Each number is 200 + 40 x the weight over its row's rms, rounded and kept within 0 to 999. Layers, rows and columns count from 0. The size before them is the row's rms in percent of the matrix's.

# down: layer 2 MLP down (transposed), 768x96, rms 0.121, rows 711-727, columns 0-95
# up: layer 2 MLP up, 768x96, rms 0.126, rows 712-727, columns 0-95
down711,107,180,172,202,147,148,177,230,223,199,234,255,203,164,262,164,200,176,195,331,224,158,203,169,248,161,184,187,227,241,275,182,132,175,245,197,99,165,215,205,205,257,224,221,184,208,219,264,192,214,285,233,144,183,197,110,185,192,164,234,222,285,265,216,184,221,199,174,295,225,186,169,170,160,157,208,215,289,204,151,228,192,190,186,187,192,201,210,147,176,205,164,251,181,217,204,173
up712,101,144,168,155,201,234,219,167,208,174,190,254,236,262,240,209,174,174,166,264,163,198,168,209,159,179,216,109,180,260,142,277,260,224,176,250,226,145,189,250,179,238,180,225,157,197,171,140,192,186,113,183,166,126,209,198,234,141,264,248,212,207,159,217,210,140,209,201,107,244,208,242,155,219,174,184,264,199,219,221,201,125,163,190,193,181,225,205,133,264,254,264,215,159,187,174,201
down712,101,204,180,198,191,250,193,234,221,172,295,195,232,156,257,211,268,141,186,114,186,170,224,209,149,210,186,182,215,184,158,149,191,119,184,258,176,199,226,138,219,171,172,201,205,182,249,200,241,152,128,138,149,210,153,220,201,185,266,256,258,238,230,138,202,185,228,161,168,178,207,206,178,275,214,234,122,174,208,174,255,129,225,225,247,224,162,176,104,117,200,180,186,219,179,225,195
up713,097,194,172,200,223,246,238,186,161,215,234,208,211,255,113,218,161,229,166,204,193,190,301,133,165,169,231,218,189,192,195,229,153,231,121,262,251,243,224,246,214,257,194,268,169,218,209,138,196,287,164,245,172,179,169,215,163,256,188,199,184,258,246,220,213,125,154,147,200,145,156,205,209,219,216,250,259,267,226,207,199,273,137,207,181,209,224,246,195,179,244,208,167,189,166,227,110
down713,099,201,184,223,201,202,292,182,155,190,148,230,232,290,256,220,276,205,265,197,139,141,252,250,233,166,223,236,228,129,182,255,198,146,224,160,227,239,170,166,215,206,208,173,208,257,177,210,174,229,195,241,236,186,199,150,251,183,163,216,196,148,181,181,222,211,208,299,264,149,247,155,202,220,183,209,196,224,274,150,166,185,153,255,209,291,207,220,274,231,213,161,174,196,143,155,200
up714,096,246,166,232,298,245,238,175,196,238,219,308,209,171,137,152,180,208,183,148,197,215,235,206,178,190,204,229,140,173,208,211,141,175,122,228,228,258,216,223,217,207,214,204,203,193,214,248,143,210,228,232,157,238,199,240,159,185,271,236,199,206,188,136,195,240,196,286,176,295,204,197,211,178,192,109,254,204,223,209,187,188,204,163,94,190,161,253,150,154,190,145,150,235,232,199,170
down714,094,233,236,222,221,150,198,79,145,268,174,253,152,235,169,226,210,151,228,161,182,264,260,196,199,136,255,161,185,216,152,123,158,323,238,166,192,205,184,200,218,258,209,224,158,193,247,186,209,228,177,198,216,174,177,234,196,232,226,177,135,212,162,207,171,251,158,183,161,159,248,188,159,248,210,257,183,214,178,225,169,121,194,197,152,216,208,203,239,236,146,189,188,280,175,145,224
up715,103,234,205,210,241,196,203,188,192,263,210,225,227,167,209,151,205,246,179,178,196,155,152,198,162,124,249,224,140,179,166,186,283,225,140,156,164,185,175,228,153,224,124,125,206,135,133,221,100,209,191,228,147,246,204,221,239,168,190,256,251,235,223,202,192,141,274,240,227,159,146,202,191,146,207,124,196,204,200,129,185,165,202,211,255,235,200,249,159,176,166,132,201,167,209,247,145
down715,099,301,242,183,308,154,199,154,158,241,269,278,179,205,209,272,220,186,193,225,219,169,202,175,164,246,272,198,149,238,136,150,164,188,187,201,162,214,282,267,229,202,241,196,192,247,254,217,218,232,221,221,218,273,184,214,230,171,188,116,169,216,228,228,195,222,184,155,250,162,221,251,237,194,213,218,161,225,223,199,230,168,215,228,262,187,194,255,225,244,204,265,231,201,135,239,250
up716,099,178,258,258,320,244,177,187,219,243,186,199,192,169,237,155,214,202,173,190,212,171,177,150,254,223,202,184,242,238,211,198,190,209,136,186,268,198,273,231,250,235,256,204,249,152,225,281,230,288,246,238,195,260,245,178,170,130,148,214,162,204,167,251,190,227,151,244,220,229,132,155,190,143,209,143,149,254,273,225,218,218,211,216,220,173,196,177,160,139,235,184,188,179,153,190,176
down716,097,224,212,191,198,212,183,183,248,195,218,201,136,161,219,175,268,137,215,246,228,211,219,170,253,215,246,160,167,161,229,185,250,269,228,195,190,203,240,255,183,95,186,222,197,243,207,201,312,236,246,186,252,271,137,151,163,121,169,275,233,181,238,146,165,158,233,195,220,204,196,210,187,233,166,269,187,286,178,182,221,220,207,138,259,250,218,236,130,163,190,231,191,174,197,161,217
up717,096,190,206,235,269,166,147,218,238,213,209,212,210,175,132,215,156,194,210,179,141,120,226,149,167,198,243,184,248,229,239,192,204,141,186,188,200,192,158,237,276,203,245,194,178,200,207,343,158,186,176,238,161,186,136,196,141,145,218,332,259,188,174,216,240,164,239,172,143,254,232,158,202,255,177,224,191,165,272,211,215,221,194,226,180,163,230,233,207,173,172,251,206,177,218,194,250
down717,098,188,220,172,206,220,241,160,226,270,148,141,224,160,135,190,298,276,233,167,312,185,209,223,154,194,230,173,198,150,259,146,246,211,201,157,272,173,191,188,211,129,187,221,228,292,230,240,252,198,250,214,141,152,168,215,240,158,245,182,184,133,208,203,216,199,192,191,177,145,241,163,212,178,160,231,167,216,155,225,213,220,267,162,174,185,180,227,263,178,223,225,268,246,192,219,174
up718,096,175,168,207,214,174,150,148,110,213,141,233,202,145,203,215,217,152,133,178,199,214,247,246,225,175,217,176,235,226,224,227,222,300,127,204,182,138,224,182,282,235,277,199,172,175,201,229,230,201,205,213,158,242,231,136,235,196,191,218,222,218,218,143,153,233,190,152,171,298,195,259,252,147,163,201,114,209,208,195,288,171,195,191,154,172,185,171,223,153,218,245,227,138,153,231,193
down718,097,210,229,190,184,135,219,244,144,215,205,146,179,221,144,114,128,177,186,217,215,192,177,221,177,185,194,224,251,204,179,186,185,195,277,237,232,216,201,207,226,256,172,211,210,154,169,162,103,234,166,247,229,257,213,193,139,261,194,205,168,188,202,252,142,171,225,238,140,188,218,243,158,189,158,250,267,137,227,248,248,148,203,140,306,252,154,168,155,192,201,165,222,206,262,208,130
up719,113,210,249,154,231,161,194,232,219,210,192,212,245,132,258,223,240,232,210,201,195,277,167,84,201,105,225,151,238,193,211,204,220,170,167,231,191,241,243,175,190,212,210,219,170,232,267,188,168,164,228,207,218,163,128,274,96,235,250,306,197,232,209,178,265,237,238,167,155,119,153,130,224,219,199,193,217,221,151,239,205,177,199,247,215,212,198,184,236,197,181,193,223,255,205,233,171
down719,109,235,151,177,198,166,151,254,199,173,211,196,220,199,175,303,217,157,269,179,162,225,156,174,226,218,264,245,224,139,154,270,197,278,121,187,140,231,257,209,264,111,189,226,131,181,303,215,148,216,197,227,235,219,244,192,211,146,196,254,176,185,217,202,207,191,154,226,227,237,185,182,188,188,216,211,215,239,186,215,204,146,222,135,264,299,203,212,212,209,223,169,214,165,212,227,247
up720,097,140,230,181,201,185,177,166,216,172,209,236,246,130,284,156,215,206,118,164,273,212,233,183,224,166,228,232,183,222,207,221,134,289,181,177,224,242,207,242,217,192,197,300,162,222,182,200,228,225,161,164,184,195,197,203,171,177,196,289,190,194,95,186,156,233,225,193,248,182,186,280,243,136,259,202,150,176,190,229,188,207,196,172,224,183,285,230,287,225,233,202,183,191,116,217,200
down720,100,156,167,227,173,242,251,233,234,177,195,245,170,194,127,166,241,209,177,247,192,227,157,188,250,178,267,261,220,258,164,122,238,223,229,246,154,161,165,165,153,219,147,142,151,218,154,140,120,249,158,259,238,134,191,196,142,216,206,214,182,263,236,190,281,211,127,212,214,223,153,263,192,189,220,190,258,205,223,183,157,194,173,222,172,219,184,194,215,238,153,253,163,197,136,177,137
up721,080,207,147,204,210,170,221,218,241,228,201,158,214,183,236,139,245,172,190,160,102,161,147,242,214,242,211,164,190,167,179,286,130,272,214,153,251,146,269,196,211,140,173,149,220,231,205,219,184,149,212,228,130,199,134,202,195,232,185,219,207,236,222,191,194,225,198,255,198,220,255,267,198,175,178,264,229,215,193,198,165,154,216,283,184,256,202,147,208,269,192,143,290,176,196,278,169
down721,086,160,162,134,140,158,188,144,227,245,271,161,277,143,211,224,190,157,165,176,231,207,176,239,159,231,275,240,207,245,192,144,217,295,173,242,178,229,205,222,191,216,271,249,193,127,186,257,160,219,228,226,209,222,259,180,196,271,213,208,259,166,175,117,276,209,185,190,246,157,188,101,212,206,191,265,161,206,205,255,215,193,223,170,175,199,209,158,238,150,182,172,229,177,228,200,204
up722,098,224,187,168,203,113,227,184,237,208,251,182,268,200,184,235,217,215,155,194,198,225,233,175,154,264,188,236,238,174,231,200,199,187,130,202,122,155,214,236,208,147,176,172,245,135,281,212,181,240,202,217,226,153,220,222,116,109,211,201,297,245,192,251,208,204,244,179,195,254,179,209,213,285,209,190,151,244,175,154,252,243,267,288,165,176,200,222,171,247,188,181,201,218,180,276,185
down722,097,214,173,230,184,225,227,196,191,206,231,105,251,156,206,254,187,149,140,275,218,191,208,162,200,197,176,202,289,199,263,156,297,260,262,148,162,200,143,163,204,199,197,247,234,225,185,177,261,220,236,262,216,248,215,204,127,185,132,182,196,170,127,212,173,243,174,229,158,115,257,217,172,224,197,231,171,185,165,140,103,203,207,208,214,204,183,254,228,162,146,206,201,190,231,179,219
up723,098,165,245,240,200,137,133,156,278,211,198,206,222,189,231,214,243,152,148,174,174,242,229,210,198,183,262,150,232,239,124,264,297,272,164,199,164,219,188,183,228,193,220,251,76,179,174,158,202,179,204,168,203,198,237,176,131,217,207,158,259,235,210,182,164,212,248,272,191,207,178,123,223,210,274,206,149,181,228,218,204,226,200,140,177,131,225,203,163,154,163,179,226,213,218,155,187
down723,099,220,261,133,201,132,189,173,138,186,215,192,121,146,175,238,179,262,199,221,270,157,194,153,230,207,147,237,120,174,225,249,79,188,191,183,258,178,214,257,222,197,158,220,284,120,257,199,227,191,214,198,200,201,182,163,203,146,220,215,192,136,204,203,221,257,123,193,225,183,181,190,132,175,177,183,198,241,206,157,210,187,240,135,219,224,212,186,153,243,244,203,228,226,274,170,170
up724,100,240,231,108,196,219,246,176,221,150,202,219,208,175,192,198,220,134,231,239,210,148,162,189,147,175,257,217,193,226,231,210,230,193,197,177,248,89,201,208,127,230,160,200,129,267,228,272,169,272,209,243,173,225,220,203,207,176,207,186,220,253,200,162,254,275,255,276,206,212,193,138,220,257,194,234,251,246,159,160,223,228,228,218,198,146,227,162,270,275,217,148,198,233,235,247,221
down724,098,289,168,249,184,301,162,178,251,214,230,231,211,174,247,214,232,168,206,218,240,252,179,251,208,154,208,254,247,103,248,158,236,209,243,206,153,148,206,177,228,271,142,193,262,245,254,135,190,179,214,223,204,194,139,227,224,149,195,201,277,282,216,137,227,248,241,215,169,162,202,213,168,218,267,199,215,231,197,203,263,194,224,222,240,221,175,166,219,196,243,157,230,249,252,204,232
up725,097,159,279,94,251,248,126,183,239,186,171,211,224,152,217,229,165,250,163,205,222,183,209,205,220,195,199,198,266,312,166,195,211,208,233,248,215,173,185,185,197,176,222,125,202,287,234,177,233,235,243,241,271,163,212,164,226,197,252,171,232,234,178,275,208,207,229,307,146,206,248,214,168,222,227,201,255,164,186,234,169,249,183,194,169,211,179,234,223,211,230,218,226,198,203,298,165
down725,095,262,248,186,225,199,185,247,230,163,185,282,108,107,242,227,140,261,219,216,283,181,221,216,189,220,144,219,240,139,182,236,197,218,241,179,211,178,246,207,217,215,176,159,219,153,210,226,201,228,259,256,167,162,229,182,173,229,140,200,181,207,218,164,242,164,184,260,229,218,244,190,207,249,205,205,221,172,201,180,246,281,162,182,241,250,182,269,168,190,257,191,72,209,246,157,199
up726,090,212,179,215,307,203,184,196,203,182,161,204,237,193,128,187,172,188,224,169,204,142,185,116,135,161,171,217,190,216,214,215,175,192,212,278,211,152,192,176,185,158,180,153,189,245,176,170,249,224,220,127,241,255,253,228,212,233,192,216,186,161,238,153,258,187,179,226,134,161,231,188,198,172,216,198,245,183,239,108,193,210,154,302,161,166,210,137,185,196,192,205,184,130,277,182,86
down726,094,191,177,215,215,223,279,196,204,237,141,162,216,145,197,143,122,228,211,263,168,133,292,207,219,203,164,193,180,229,216,176,217,244,242,155,202,180,179,193,181,168,190,207,132,130,221,280,164,198,210,168,193,218,251,247,175,177,257,201,186,196,215,235,207,237,245,159,112,189,123,182,210,150,235,198,233,236,186,136,228,148,144,109,269,248,225,204,195,202,157,187,228,246,163,127,242
up727,101,175,170,228,205,169,169,210,282,243,180,228,220,184,194,246,249,204,222,151,173,208,194,136,170,129,256,238,168,147,161,265,251,210,190,202,176,193,185,187,115,242,177,193,103,226,193,195,146,229,263,263,112,240,153,167,122,218,158,191,203,186,214,178,135,182,201,180,208,183,186,148,266,213,193,266,248,158,191,268,182,229,178,198,230,248,236,227,142,173,144,187,269,235,222,230,154
down727,098,189,237,223,168,128,188,175,290,162,252,218,199,142,205,283,185,241,222,241,150,159,260,204,222,185,221,242,229,264,166,173,187,189,199,160,245,204,167,216,251,228,314,191,187,219,169,206,239,281,193,143,190,204,228,219,258,211,150,149,282,221,183,246,193,255,201,197,207,197,173,195,206,157,260,160,146,217,202,202,234,206,220,145,249,196,180,173,210,240,155,269,228,129,114,201,153